config = dict(
    num_attention_heads=2,
    num_key_value_heads=2,
    norm='rmsnorm',
    qk_norm=False,
    init_std_up=0.0573,
    learning_rate=0.00192,
    beta1=0.9,
    beta2=0.99,
    final_lr_fraction=0.0,
    batch_tokens=16384,
)
Each number is 500 + 50 x the weight over its row's rms, rounded and kept within 0 to 999. Layers, rows and columns count from 0. Numbers have three digits each. The size before them is the row's rms in percent of the matrix's.

# layer 3 MLP down (transposed), 512x128, rms 0.0757, rows 260-314, columns 0-127
109:566478517421481505500591552425515404535465501455504550574458561623536498382480443451542457564494534522478390495482431529457450542523461566491549577527409593574568567420495481446472511515570480484472496532527523445508550534445465457508476459525517446539575437493457531506517469562464521572523519439480538456485550432417514564515573492499550526492601464521620530548488519549546474396497
130:539505467551571437557463623489501536457597513558528447527563560470432541434464475512506587534549482552556489466467508536521497424507521509648596486472469513430530557511609453425557427434488494510513519454526454500449543468566571572457507467485512582501477466399478418420497463463410498509499601426571557550494481450491520506537552488512486403583487499474524501498472536550575559439497
095:426412491491482494393562567481517520546480482482328532434426579573489457456542442512474495512533515476450530421513643438479595480458458573481480475531496562445582474527484528609492528476435537512462499529543518503496504484518471557443486502495498558502554407471546481555471537479456515567444431462537533436496446480475479550492474578424567558551493579511576473448407499518482407438540
101:556518587484497591513591526505481557599567527515577491513562538491403477425515443568477457466599589497545523489527472536466555482469521515476530526425571507555441508504473492422398413507526501482366582514500534455586589507466457520528497460614562588409498411517546426550542503512501406474489437510501491535529535533561509508520543536465560512497461572490497467524482607508502510441459
103:573507468436590449558579549483473505524466477513528506595492404452435468536565419499451439545516489537535420530507496525478546491445510475515481451431412620437511530567516510556442494593459512524488539507491536552549448470458481471497426585468504509456523502509575485510469572544509448444484517487647559544598508473522570462512419469598399514470453409562578500516499425459530450432500
025:492473574534527402533477577493505516516535447452497484468469545409424509518489405523426543534518494517563494448495457468553533559446498511557481463444420568474409464534493473546512458532499477509506500522480462577440554504470508503429440555521590480485508557501406521420574529574499552507494428567442550474616582449660523475530513432509481474552544430510514530349468447421559505492558
118:561424542607503500541419509406520494613533562579512534451569446565496502493541397551476543517436592490481604503516463580503492535525498505493451441570463536528431503501518427474447442499516488545492525453447456558530393523475458496531499496473536471548572578479500462547444647523447459454469522501500530514547516483477527438543449497505496465427469586497460483518483313564501505463451
101:441536521445490496395574553466573459386479509523508460469486498451404547507518575508533524487444512414452570564487508475586505475461515546530546562543547570494505527612401506517444495517451493467517416501448469480489509500478517550478489478494557458426437474445434536527418481512483584523508472535490467426411472453480463476585485563498443545606398581474507550355465555614507501514497
102:518467517429521504478559488471442393567487491401525634562503523556468426440406506472466451515530533519514502549510551507648543515458572541461530588603486513462440557475580458428534436426502470486451448455479509505450542504513500514447539494483531526381478458476525541410546456501506497451496499497460425581524525556570538522549457542506486461608453541512515392492504534493540419413560
094:541521482608500560445508527484426508590496478535510495570465542417523515453506454544511503522468551518493573585545561493521582540526399463534449444489593520489455398431544489441431533560471458443513609553525509542525489589461475598465518458491490498486482368509462479397438541487482451583534475571529510498435473407456495437615439577507492492499540545540503497525443543512536489467392
112:438518543461507475414519478597529533464437510578519488517589537473462599410536452516547556563471527479514493474525510491519526426526422499524456535412532550534538499483542582509439563452465534449556537514408494453521502491478393545489578556572372459549572400527412518459539514542481513537498508530517523479459542386444417521578485503518551505521444551566494480513384542551550420583512
100:537567491475502455429520535467565506428493549445341522476470384548480454409510505475448489414512516503485581512421540571384472482472516478526504466524518461487496581576534492592544463431483537543431558500511498482468534407478375525498530481420525498441586432535503480566589517575543496503485478521433548500444441503498470533575523556430437522534573530578556490429480438454542466523533
115:540497528494472465562491551454521487456505568489531387517480497490505467447444441486607422533430553472474489447489514383520541450480557537511584531541525448534571521451461511526428455402553522564426451578543474433491599573551439546536419514478593459523499491490402530485474573526505466340555481450510437460491502414521553485412449494482454532579451545514590512502521464494494576509510
066:496537468489398514543535606461506501568546413492501579518492575466517527440451531626510471572534484479513467560596555442515419531519487450644492453478542462421591530556467487463515411549473458524444496441488533482515507569520516509533578592458520424477502529556479565516572371505511464498450424508486498488427641556520521480448400567507457497529544551475548468508488519491497536512489
035:590536522414469524496564500591526457578502533488449573531545423537493519504420449528539538493500530558470636445514495561520473454577517544572610409553497481502473536462551518483510484571450489519479518472456524494550563556447537469437474448435555566481496510447415503394504468499442451431491553488424436531438485432552522451457538476537545488466389518583492411538599527392493503457514
102:440467527449461541529444487479494507431536448362407494536453541493441480610537471459521485516586491530523502458466439503442489503464569481491596382525467460527511533509422474427469462502456467432478463549441475534482597496508520496431581526583550495403509553565525569578521489445592556476576514471557441511546481567532486572499520451430437486597487542451450455434496462573504568411492
114:525393501520515504424545493521570497508453463518555467420555577492506491537485480516549486583555522486582467452533476467507528463401491543486440463541438591449492491440479516444506386610475588504445502543531463469480422510382398529468497470477328505508491460547538427374531508535479552501495460467426464520449523466500445555486547543531525429481445566489443451491492475439485419432537
053:487480439511461472523503479396512493498553492501386616519596447533469526544582493500471481508547491495574600466518438402492437405471458570470516505558521578373470494445480483489491426537557514528490545497570568495541425381399506523498563508477514510523557487512437473498533479529461505403465444511403507437473439514453504505489456572555531490541452548429456528434432523433587465415515
099:491525501495591445615541535511476517528478457395446599520543386570468475420510543514431476483445563507511514418505482412472465439492551469489405529406487536439512516461509451459470494434564534505567506466586466557458499493439465480488487462418500397470418439540485499525561597517543525465442416487423619519565484459539478414548499512547525522573525509381512474467533507480535503444532
033:485582486454417491437577427467521499518535470471482576488554531500506447473503489504468574571509501514525485457625491466526471491447494541500575449561491473499556471492522508444472501405488452513407490490571511397605480412432496479624463475546411558496499481471500527496552499465570409472524515511452473466486538569457441532558423512588505436451542611513468574515557510479471476342415
091:479513592474528484408553511559484574567484479459473523499494575461461487487483442586550488504519608491555537548482569547476487485547529484472506445493491562413382495553525503392469425482493494502581583474521461567487512524436575529504454534481568436561513360491461544431447536506512558548446465587528596530409535461486531584576544478417594521472458457508496460556470485484558546584517
094:523577587525537516462585497474538467551462564492489571427580363428476532495467526554461543586534546536583561419542481516490569460513478499525447492501577440470540595517482569534544498443518484510506558455522541445453435422550504452504480425483558473499537519528564527423417398486548488565558479569522501493515454489464432471527356561552533484404476465441465493547456536578535463444462
039:568487504498513567456502521491465543508515474533520475575505530514424501449508512529500478509490545585579479508482558469490532474461543434405448519505526521486414528488478507426500451439483494624482559339479522510439467473534503413477544500552566514480529503514425602494446540368575463488470486444492529475522580443540468453543389593504525429451463638421488555436510528445505444420565
108:448509581452518556458574413576439467572512417494451564479547492406571452411443458569533485520470489470516516490557532416471416415493466524474565464495484444465477521473492477532542456486413586532545555508549426537495484398486476486480558479535499454517447472515422463454437474475461416555573536432428541533524564521457620615577475503551476433533516461469408458471511540477561508508435
127:516516529483443491463466498471457551505490482486427493413528431514492609473558617514474546474419447573512453522481495460395505487475500566516512469609495520508557448516544448603530409466547472529492580563486516484594449394510472473604580616466518599458545548466562539448470525495549512506490496551483550454594473568463429489520451547533515470399539530471484556502409415555494536497477
109:472478488500540491477557477458526569502531547539396465513603460531533536437558408585494481512494503507450457515534497457532559525465471577553479551480449479520562570576540468562522501458497503523484523461485607494494574374404462526615424477480464590456534428501504549521512696568456517528541575500493543539505481485473472577513424541513466546500504532552427492570433528519513473413434
027:451490480627551531514442534491593538530469481564540500577529499365438441529476486507586431507467424546500513468525416448565477607427479444619545413496545585511547428518552503486493488403512544478497490507472554523505571508521483484504495535565450526440455552478541554550481538553456529583451542494488519428459440523541458424441477490515524529501579458583597594513503460567502547553450
117:612498596449500562599524564503557537465464532488415458508499370482525569416525455510505568563485538534564486559545537569506524536613391521523565579482506522561555488481428549520405529558430505477507459504511465486534472501502454581555458467540510575526512393450513518499489463427509456485450521580473502473444499473477554453585495436559484536514451476468500533615479439499540508435397
101:469446540527464400441533627473491504513548466523416546471476433545536445405475578471584467473437529491498495537518575464435561479456431466513496491482527493439465613564532502539546417456458560577413510561478484566528492478509489494524485387503556629489473460525533450496530580603477491405488424467469497426418457491487488529466518502481510523514514560602489495493435483486493434487629
096:570496488493430507483577584469558530502521423529471574552492523541462465493411513580555394508509551542522414516454518456524484466486534494481416510532519523447432506517508450424471431554462457572523527522512489528517499602456567508484492480462498576458512476552466517588521611504456441559495436442447464555436530452636501555574393483522615436534405514543451455444448513429509463523419
111:547535600522485578488512431455511559525472507539390489547472474517529539439451496528438476398555539482512473475510488511479518516503546544432522522454456455471381486489491444458434506575511481451550568410528427499520502479398443535404496461573569474498570504482576583587503523503480532634418404437429487586472428438468522550578465514562575552472450449506545447483497460439454499526493
107:520503486419417558539566495481512458479507458422484569564453559499581485552567473501419507571544531551463522538370510495575564528483474484496499520458467585377429623533474538489510472478470474492473523480549517473568493494509467506583522484563611484535512499525494451499506570549415459511431424571568472516496521447452513470592578594550481513591482500427541491562498543545623495448436
091:484510642551446414488435560450460517461468507491464575527443544501394462468482509484468525499522585502500524519511465473455455493465526491549536467513519560402405571564474438460519456532430400543537629435496464526477591488366535555532520541520492457473500488404480457504471605473519550505553457517479573529435449463538552488589518536474506553453428504509519427529468470546603565458444
107:521434502489585509432426481527606614484424443426463503528542506461396545478469540548515518586509497548415556532473516532569499546519533476536489511428519494395549466497562565579585456558453419459487519522504459462445479488459487566475496588500476429500536462433526470460529529519574570488557523542518553516526600469482414458541537447550544420505516372531523441608566492469519435501467
105:485517534466499537514542550437505513478593515392558644456460389513427489403513492492497525482470563469476456443504485569585445470538564500457543586486581512605548559502498488480448550439532438485470595509512503575418538494458570491477550470540470554463444426500475476523551464492514528500496434468471489493578481488510514490584454493409501502535566593452442414514513378530458417538422
044:536471475508547551530519463498455392492564463518459585519489608432552483448456438504510432505464562540496504513512583476543517455533432466557462440412448514543580429542456524538489484541500489497413368459572542417537453428552547569450460510465435530532499463507529551502551540451506426439505477494492549541541449618554378533518459529398473481558495542514559543442494409501541423442545
093:469437458400480534466461527447568514520461524493502524451564474467541566521492451590499450453580429414472490549531528477519474603556434460518505487534367515455545486528572515554554566437500472585527565443466493451437600458446535483542476528411501505499599521499457414458539602513433468524505550521501597523576540571438488539523518507542500552515641494507451572523421449490510453511459
123:527411481510508604535520462438398465506544484487516568487496407507451568541512501434497540420565552429491491529533528444418547450463560573427511427617519570521502488481474435419470455522538527474495490518559432605528451476545398504523485459465482378451506537495551498516514599444445510517440438485554537541544536582532519499526521451567501499436612499467539444545558428502554471414468
094:501544582495457432466545493485468500503567422525566501487460535378457489491523444504543498500542679481483534464543458484478505423473540539529559511474440580374438560507434496438503417505437505554613623447487436510563513514530451574554538562559535443467565462508561472470501557523384493480429475512444527384448522461506547475584481476496490483488485507465533447559503481535545543502500
106:498564428477485507405521493478602470519572499568429537469486520474499514559460497492482526520500564430537500565544475573592503422549426571384434526546411500520458531376478433458469571483531487452545490439508561548461543539423543561410538483472469442437531474557490521546532448517517662502423478486478581522580427489514485512537508514460507515519394499469539495490553528449565436423503
135:501478489597470526482496444426523529531575478627490551524629509401526419473503478539549525439418428521477449525506518533548552463505469586519482477541601579545579515478548555581496472491572527432573563480596521493543486492540492560571559483526545542419533526431518508531527587555486623591501523504464524461464492453528551431542437517555541501527465523417545482597460476540502488555520
097:517491402515483462518566512443518421548548437474492458506491527439455450454609537515551477563564394525527466546472488517446463507460560548416569526512428522502509527543408495560514429514458432536491557478589441439582541556515496440512522524537586493620469471502559387569499499537500629576534510496471538428399455493510496531540509526527574508520514532520465538566478474421519590572432
106:483485553559506534449518561482511470486582464528566522594509510502437500465488453598545350510483572491449564515581469498481545517488490498547431441342468466530415426520459529555471468503501503505512494412490441583464524523420409493496497488524512483587513404613558456590468576497469524521497513494420483447463456495512434479605589507482579433435468500513457527437477534524516494558446
094:486605499472499479463495514423546577478476501534531528478647411511409519506548486479470474556529518513487556534571469484529511500471534526475570455485414611452593443520564488545530496513498567558506464464546428482530551499558516508586544465486431518478613501428501494494530541560442466556499606528605514440458575488543470607427481466551453499483453426598428584521452509508571467513446
100:531473463471587551494517529510438600562649482494425505439477530501537452597447489547497590496505442564506482556580486445516453538466476422509460505520574544457464598452506503563505443567507485604556582430524453509499417523504539494452577576578466486386531565529518500493458467432455431485502463512515511519482520500443565538549523512493517417509545498480424496537536615571556587515557
106:436443473501517521482526415536497534491593468477566497482554480386540555477428437490531535486519411538412463506512464505470475523503521488459444444502575447447536551545413433417472371565499488468540535508499462425448608540460484434565555601410473504536517466443489521538562490499558425480516432431436459485506527540540519551483474461456430515459486565373444481449538606475547509485420
100:470520485459557551543490476450513537588513396483477562479477519510473572447421462502441513524512410572445522565536529545493445560600549502581530571511532468513564533478498463578460511544443491593493464428514430500479516566475526476494614562418546514481522452484468380519479565474468404563569498488517583502535498530459543574472432530575472487667523567564533511518491523446540523427460
098:456574501573541442469436516545471477453468486548448569493503529405452451379451479476607523537503540529453413438577426455471562471552473502471472471498563521351523461471501543440481439529511525488554535403420487489485479530498437517506516534489434417590477401476427419495453482475423485512581473484533575485453480529488451606454551531503523455518578478513554523449429523516608472500449
102:512453468471485538426551491464455542558535452501581525465533483381446507511496546494521440517523483550553448528502498542473472550374456558443499500550566519438498441507464558549478451574535539608430532525479512506519446539526451515514550444516506460519424484544582536483489511435451474573514511467462460479612527629499462477525493650568523489537484547440409525529461433492628520627454
115:516471541348442554376595396421540488545517448514483539502482449506466456477492541515582408506510533429536398534568498493525470449440486539408527531575445596537584487566513519495602466521551494471498482499523519494402550528422540494500477568523446556458473413534471490534464462491462420569607528479471570471524514500498496482467387585455467559471508518503471505518525510428500484454451
102:553586572551525549558531459489549423465516550524467447490419485482454590448488645558604472488502519567519491526471474483452557502549449445475485572541458486510435535447434527471475538512565580513454554502493496624514461502530457483428504565468536567494511473457462570567528450442455451501553509412497542449435510495563426511584454463588532487509480475596448467463561517532637527424466
111:498510519418464600524470472488408456458537554535525447491526390502492512485536473418540518446541492498510557491453444451434416560446483528528548554415528460417466493492589625600594455427511437488424446507497456434556483445545435498519475508541441494510484470597476516433540473436458435427443430464394528495488490490468512586548518456579483469538504475486541541434498401534484494440582
102:449570517494410531517501441529470377542541441502508468532455569507523498466541494485417459439500467514462476518583451604492548403518574500474502440500536520500437473491412422524475512512516454525583473459429551505603514483440471595474431500513549491483507520474481525528454478469490396526544429458563493492503588486459524497622486503543488447443440539573597596503510328452530561491478
105:484460554599524561425472517412525543473511564461497533527551490497458534492415502524568489485534533532504491577612520418509529520469507547415504473476567493394539565472447561416379420467475529511465513419592471523589550420376428488569506418479574548514485451594459535508528527498505478478507523521528483480499610566495512524490508587488549427495554450459489588480525449438487570486519
090:440498459504467591505522508495514522526560414469364510532491498538435471430512463553420438451481517454581533513459546526479526511483498451528495555515577556467544512534431469541504467474529459567481586508541531529494411444366471512516461592494490455533454513500478513477510522507583437430481502516597477468542530592482394534549416428507440423485565594457517509457481395547521652520542
# layer 3 MLP up, 512x128, rms 0.125, rows 261-314, columns 0-127
133:584515445514531482540499472558553496452467552602553443475578476501510550586483499516530437454478399479411489524504404569490558444393579448485531545471586410517436494448596511483499492454552502466558478516377523430538548605424514499433457551551556542590564481474566509475515544475549485593523500465555502480474507480491496531441613485486598512549534519495587482529566523476543472494507
099:488521518556443530599543496545427552382518474511554503476515437465517518541564506554425485526426566526512451487518488502476459528476490545568571501578473415519551505500616601523484487520564500518476408552492522427531462482532545551540488554566484441440555576546429569543510508540603490558434565533458483434494492480510561403470606455532376585506462395483530551476514494581491455501523
107:535515435560468440497429445493523478432463467526496483510372563539580394542460528475529518498407444528528571489477543440527464456521605504468481480524520545568477403552519480500448475582361487389495506554415472467498576555433491439504493372539483497404474523471572537507504541487419574470473437568513526548470513497502525537496516495536504469428457528476493447495535416579516525510620
103:492530512518551521461403524558532507482523507573557465436571507557563433485497432475513467476379494452362481578419491551601492477477480428432502616551470555544460534525553515406515511509500466475538553473511445437505508575495477472413568425454497499529582512489465469520486481478485441538508546396416521601500449426645430548484525469501516557548497538479520518537520541476469578559472
053:472540429544548536529502508600545424446463619515466422448501485493590558590510499414462528491447476455513519438379469519547431482438474454483497509524507457573565517482550526534443535454486467432501428466410503519410509533470522497531480470547491532550513568502594436497421439515461451545512477510521525445544435493512545446358505437517542535495521411493531527588560475578487529529639
112:608529435468522542563510447536456562520483532508453484466515576560574477504475542458454565488461399525461558446452437480515441506505517412396416539601544455447511372486644479515526441519532494398541533520496514438574540555578619523488505498491473485557496515468495496485472494510529529499484503515547430461483542505458497462424508488514475505429536532455468525568465548486320442549509
102:472530491524525605556536482541465563488472510571490420454440473453558422563508534572528460490474500466460416508498453599475514572464473520496476540554543486604570555557466533550500467533517574509487409515507543479569447531556505509434487552465518621445477557501523494549364478621445539475444559534402472490476539480535533461456543515559518499480590350492486449517539565499439548530557
098:596510462474607493436582473544479501509512531479625545463528446574543458514461561428482487488544516374538545494473514592542522451488467485498499499372509467546509510557565490499377514562491534470441453548482575394511509510450554511497505510477519564470533467479508510529494543554461548431436477460568512592529373560519510422387468459499413403531515438464534446462510532424494486481517
094:537564505438492480466512486490533505439593501517453514510515534575503602551428429512487602543507445469401506555478551494540554548573655514446448446491438473557563559443512529456444590441480523432476423491467532524453573477524490499519475456469469446508406495486512498486421478573579521542476587472531423521579419492556562552448536588446433521550407536546469519564534537516447455508466
107:511550471631456526587540428445501591514459512525520503414527494442509476581448456495481448555471503486480549577494471531478542524472537503502473406534519383502527533483649485540586431550494556477510518551462467518525442567459539429530514364531459484431535566376446525551492457534549479475464496514494516503585564452461540399499459402540425479401524522521554488488506534461484526516555
105:455455539500517460561395491524514620465437536544470494443452388466538457488521485456485606477528538457499477484530425461416514563479564536592492514492554462456492381484557543477484480441553446460453515526464539432520529442511482544474433559610446489437449572580532463540474467563476485522660510515509525531527488564481512455510417520392504498501515491400518591478538541516459407499543
114:446570443504473449506456497549550435451445522424559426541522434541550437519441549519413511489490462476470520497443546473485465485414591355523449439510574451570531552472477505555533482483528565565493531569380521424438564536601551476435382402496510450476490548489480504542437525527520467504463604525493457435474444509495547537449523447569521491464500487576471537483510527506386535565520
073:554516485498554527586507382504506474413527561531511449504593499481561601527533537459484623503521504502470504480430418523526451522477537537488481467479488490540508472476523485469452628451512482478522449554452464511493524516441558457375470481400484540454565504543441508567469458512534502505415617466537529545468331426519494519429524504473523500477457458556529610565563492478412535470577
052:481550429575450433588492432674483521370547576575576456474478461501589533571507534439489524408528465467457493466478547446529485597473508496486542541421478470540523581493611510518521517471511554532508485455516576553470536535529571514521465497511536515498472586501553469484390482521533582505417518497515530514541433508544484511394521477466548485495455429495500577518550444582446465511576
092:446498502489579496530531528574549434525523550469496522521570529593498494484530501466518558558559446493568541472395587492457567496458538475542451525527515400516540535472499553512602507490437490463500403546404520487544590586478635536511546492434418514534513501399480482469436471457446445501511546591430451528480450518528465504411603451487497516401527431474539539586493534565462508587469
116:561464487601452460604565530595502501468459533510508389415563468455543453537487461523585623483547499448493464471427539451519551580432478453477481517495552424556468501418475670429430501519522445439557439461474516569459507511531523458504499481543458547562497487516514491447455434535460560527509498461491486463438468493516512503500633507488564523354467484504477538539485552536443488512552
067:515597465542435486585443416595451582462539549561506423462514495500558421564489481531504648424569476492455444500451518549534506580455498503501581498494472402523475506430547529468459593472504487495489464457498498492522450507550605501507502449491513514513584501484543476500439449542513503591537501429547513498564470557523561461421468445431567509505507519510566492560589419551452486596621
103:631630498468580514539474397506493459500480499482488429495546521452543547535519479511517525510503440535533526468502541540475482541487522487429570416528525386467546360528535488577494584485437442506446387485485511510507445468547539526440452523490502480450502574542527491505392442460573439546522496527497420531646493499485488568496540495573574510440480518450540515573555406532441526575480
055:571494536551498398582426402556445494494521464531544475482494436524594459585438618472510478526456438440470495510439602521492469513524477451503497511437517429551498581506532558501489546535529515524418465431476527498430544532567515488476481474535530507574450586516558606534485455553480501489410553514472546461509383500561580405400543472457566523493465417526560482537548522555448550568541
095:486565430547521554600553421496563581532502518550625465497537540542508478493434457532448454479530438480502541512461514620427548547551433488504527485516569490536519478464491462618501585441487563468554533546520530486519404550537578553509530508497523576433569510481515549525473477531470469498483440486439526489540486461567528504487428375590571532453545513459554429324501485541527473468482
099:513473472479573509487481529524488526490507483433456494466411528466559454522449485486559527390481480501355486518454538527530475464533560525504539560404380464547530483548471517525527543438480453548462544508501457468493569610569505395529504571492413502474539432403474608509506550506530479538511482434497580523586411469556489530496546524437507496588465450421512485470551576600503577532611
057:467543446532506470534458469522462443438439555462580489484497457567608584617528531446540527447510511494482491451448480580479439497466501460499545509422546439578489456589525472522464559541410541370488440531434467510498562447572521531539460495560529559480471550531529508548390503421500535530530468478476498552442409476593473456371556497429478458532475410518480499502554491617465459543515
104:575507496525575485464582487541501503492577555507523535382465439499481471528469534586485481464507473496512475480463481443529462589509526492483543540426454524456495431448465528449433467497471543512482506519608495464528419453484552493450448503591323537447569460450573448544536517451540522582465520534621538649543534476478470511439481516462454551404492414547455590532549472508485432528479
121:529549453477478559467411485460468572523516588503437575505608508543524430547450587503399530462539461570478593521513474487575557507562457363539439443505472587504529445543581522540463546560515520451471513473408542457566515418482581547519528511526436607512500621492484541507571565516599504575493468511535469567509470490506484424491446438460578490439499452554499512476468528483513535516544
102:506504528519478440493455486452529508473447573591558553509588418533540494480514480455483520562464464455519432486470435448497503481604496500530428403555524560506552352555508565445482600525572474509514472570518562509532511462593565609581461532535536512499440527441572529482506555595504484488493429473632417511552491485491525462437432424440505513408480469522465553503536468465422562505516
051:470538458603512484610492423520481485455580553524573447524533468523528509687474470475387602408519486468449435539430450537542537481412528455501475461461528467569513497477529496502444511453519576505446504505516543488416519555534596407534539542501508491535469500540564500489535442480531569442490539538499450552529489484552592475383495502470469504576483498417484518561560486516442539508612
109:481538525442489559566456498477469551524481528490603518525463484504491491548474528478519611493454465492535457554496513550539455617506560463543468368487518523523472534604434482510572463449535552476474469531525456523481586458506481647519561426465444604510434565550446516484468582483513575464519531482561555507643469518485598510454490530426526468579453546513542484529586536592466572523529
097:457555561468527459590454438567444489431457530491472445550484522521473411519543604409424524511458492492520584498497451516404464508450521509579591474544503434448562450473526408542486523407513562528441461488426573530608473474587547557472415506560492459491460535529508483541501484501567483465542551470617467430532475496507563459405552459539495530522597464582598482505499462523511495528572
100:507513507510497568632379459447576401542543496518449477506472490523482438515425452429437547488361511437502517519423468534370493482431555477415475524519381530525491425484510491440536516540471514531530528526491445501431520582494497571532405546404543473526542560525522521609473437431499458528477596482557490546512452534526466568477454541448538477568522547479495547475499453539455502525563
104:503506388481511469532511495505591459422486592567545423499582518545548435525523500527462541439490529505568404521433549440564560556495450490493495464468500490636489500543560450425496510560427559494561592418445511518477465506574524443523453536579477537522553481600501526478466513554479581538510487525540514486581459501570423457457488518449558470462463541527540588509501376602493500548592
103:574432531468505522593461447474524524440528496509556435427354503520518476556535496444515531439486480513471487569454488514476453596498465574504454462437571506527510497535483439495479522537441560414551390583514546397497477463520529455473523509560513496524472531543488514416515466552524611611468568522417555544468490381430522397475439497504530386509435449503534581508502438497530523564502
093:540505464556492500467424447495488466525475480552521484591479493458535487552518443534485483497472361547488525447505517428442507521525484509530502414445539450549582483543495498579494553507477623358520440544509470499544536437512580535555438559532574616445558531514494565523475461535498461487419466526571422502656497562456550535485518401468517417379479452484517468497484514427476516482551
107:527604526484426496416506500459555506450470488593560372504490461444473630500513397525515539479423506558443471484493442555496507404485596525593554506531513462509545435366501555497592628419434529443470488527420491436511515474479582505469494531487511567488539578452552548494500470512500532536511570529499471501509443585496480505466479506453605556483480585486504562502542546535464477519484
100:485514455536537534539417467543474419519378575569479441450500493491567423528519520549523516436488479427555473475510589467507438484433615482465568451498552493538633503527537478523487595474523551473463449421479466483522506567490504455461394481470524465562557544466473489459462542421534496495491605515465559599595427574487493518452527440396489567465546479429419537501525456494513494585463
062:606531529482493482482482457487493463438546571528566400470582499478614494651482632475522520502468372504418506526469510551530486525508545546453467455462494482535466506505536599466576528482462434398508469413483498488453584510566594529512452480496543476521504536528570468540428451508481529500422563505537494540458416454553611496445482520483455462454446434497495496554523539556433511525588
096:500536438555439546602420528528468468514391537558497533477504482615468444536585478442390535454452558481523542492460469522492521535524588446483507514511537515475458357542503456498514550593492464539544455484518473537458413558577626516462478475482552527533429548471506446535465528525491556537573449441606439504495449519465513445473540491476473492535361530476479456463495583482429403527502
125:577458452515557468530535496522454527490534585523496470581504397502513438511486513503541535543461447505433570535445582492460566489452459461552432500447477509490507463440604557400445579487525473477469403479380516417416518474540557462425392494585445493436493486517454548479492476480372491537526537507568542538533490544509500506522623518395489528454474450587524457488491521433410542548501
092:535549525543413549499447458515489486488520484463564500551465410517512447544538477585466480500461429555549448615529528531438528551507495463514517509468572456541507475543514527655427545533520594380563451515564524492510472467537514432491526452472463588528597548454560523516441489501501474474503657582525440563516525560521583409499457487454434408431539476428500457431477490526500492553507
101:524436383537473527501453489537495578508492572660557381426562447469501536544584482454497499433500516508435471547478560491596543438621488456446432491583500537508515474509479544526584534551444495462473485519464534507496460590548522447474526537629528557510574486474496546466499474521499544490498478436507574408576537513527499471410481527427464516444455464502519449488574538440435566463552
131:569612461514463496591428424465474607493439549446494530463539432537529473546481481524463560549438403480469530434479455453485452491500461434524456481422586480461558418515463417603515502471551512440537528504543502460536453498530523525541510479496429521488565559456506567473491473575515511519435514486564457559521484501616576475503476499615589491427569470446453593572541514617445493488467
100:459532505524457519416398419548572553481515503438517512480482336529560473534519491529448519510500487401479485543504526470522486461462379526554533520430488436476510416486456480498474485454529533468473428476533465389464456479458537566546507500437452497519572448485419578429341487459524496547376515414544430545463516477527537480456487442459488519488608525468484580586538532512500484508550
103:491600388495470437525456475486524496496481482502515466489529531500567590526566552431425614434543500502486568542475529548513445567573447544406515626584427403526517488537490437435543531598444506498510556453411494458572573536511503538437534539554454519482518527564476574497525500571528552486514533600474527507531434493495478563474517499440539543475420531531483497574522452466418570472600
097:564527498454486445506460465637413542449437596563477501466548472557509492532533499467434564472434515434465522514505469519486460573538476502545474473555585447524529436455491561473477641562509440491432462501471571485427446457524630528531513477499542614411523579490476519490503453551397513476536478445516455413486457506534522420515592432459551503521512476574536497505542507594403491490471
102:490583524517417484477493506540478530413527463536505500521514491465484460565493541471516566481503460510519521550503429565457500583446496485403559511381491389475489560468540560575491540514549448542565390493425489534466464476510554476560569487447401452488538531483475402473486486572534560555400526572518459464570440566570522432468558399530505520555580518435504620492507560509467389498507
101:528460483506472560513528429535381509437506534544485460524438482486651527463523554540542510536541448404498541488471573512504426508541548541492558456528472510491576445528480492471407538567519504414534391413451471587529459437483519456472463501569462503548504495512454479547508527486526465468497609493509520436582371470542613581436521401420546482490455522427511487582510433555473491505554
101:542514513530507527565519495488527550509529517464588512575508476466570446492520590512528560523531503432476528614482425444552355526549504483527389569406479433531492469503478469530548499616541462513553474470489423521525499577579519447513509455493429479414419481377500517467605529530570533433491504527537481510476467527535586446478478475540540491594556447438459500592518515436503387539513
098:528632519490486473524587505505506487430526517493522467487528454456511555546418501574561481532488484517559513531517534502524518412556526506551536518549529579609454483457497590517556521527558609429494426529537509398496522546621474576534589420570530536463512591485529534538392406463575491463465484487549510562578437519526539449509554470495481428459498487416466593598486558541508475474475
102:496473489535535586488542577499515522482420525509440499512536592517499521559443407531476549375486500509511421463559580496545517519460541459502494423408505458615446466467466543488430530503592531483534386515502484546466565512523533484524471505527385584592479459479450456438525490523506529574495555430530513506531506471493485463485491408391520578454517425548464475556485597401516419402524
109:492499532460503375476392477498538472499493565493546447477526467545528435502545508491555567467463508578492501512474449526500500495417588465492426474521516348484509588475542497457508466403523497468431530531483440536429436593574464427470504518452491534472487520580501457614448489449493523539445467524592543603552461592549489445492511470461598410517476445449490479493635460469518537570492
104:533567449490452492486448538657500470436525531506483418432541460475515415486477536578484516454522527542536462492381537471468439470476545421529412393481530536536491596559553544460448485461437548553420488595511541471529536463489560600519559493465478492505527487480576480619495484659417465469525517571591465447521477478505511515467425541440466499544491473558534535511511563531478542508496
104:509482478576518541479451457571519533571518520510499484452553536515526540528445593379490498463452510391416503544428472593489499510536601543517520474469484407535497466584527469514432436413520438498574521482545571447512538558460505537427579571563524494576480489380552461535461573528575449515535567578479520586503502434555487463440495472409430532495420497515514525505503467613446494472549
102:505461532525433490583461538547612419441484524525500510589458456494573503537530532519447485350471508458456511630508441525555403540477491435587455486539543472561507436553478527446519458510483579370541529484553557556436432468571480509428495490482551465410515524486471542532548537579433658557492499557501509537485484482428558430459504465491425489491468541493515536440476481502463493492533
104:488500431483440459478602569471552447492476510573467445471525565571514414540457572391454570529550506499478436507431455487458472575580576480470499445538477437531488432488586513544453477543443473439495487528417467527491526568502498417495424489454433485467472551400527419560551523459500527441463643491440473543580493503490553533474466556519606551598449456510445454504515552551525501578519
094:584456457469542561470503430542556539495568550467472496559568465540501480482529522423471481507501377496534563482493421397526490585576465530482533420493549444457568500494565541550478537530544505473433535607511391500504565464548531455503562568444596529580479540501516571491479503465544451624483494408536477576592540447535498505471479429552521496500494479599485550608515551497479554422487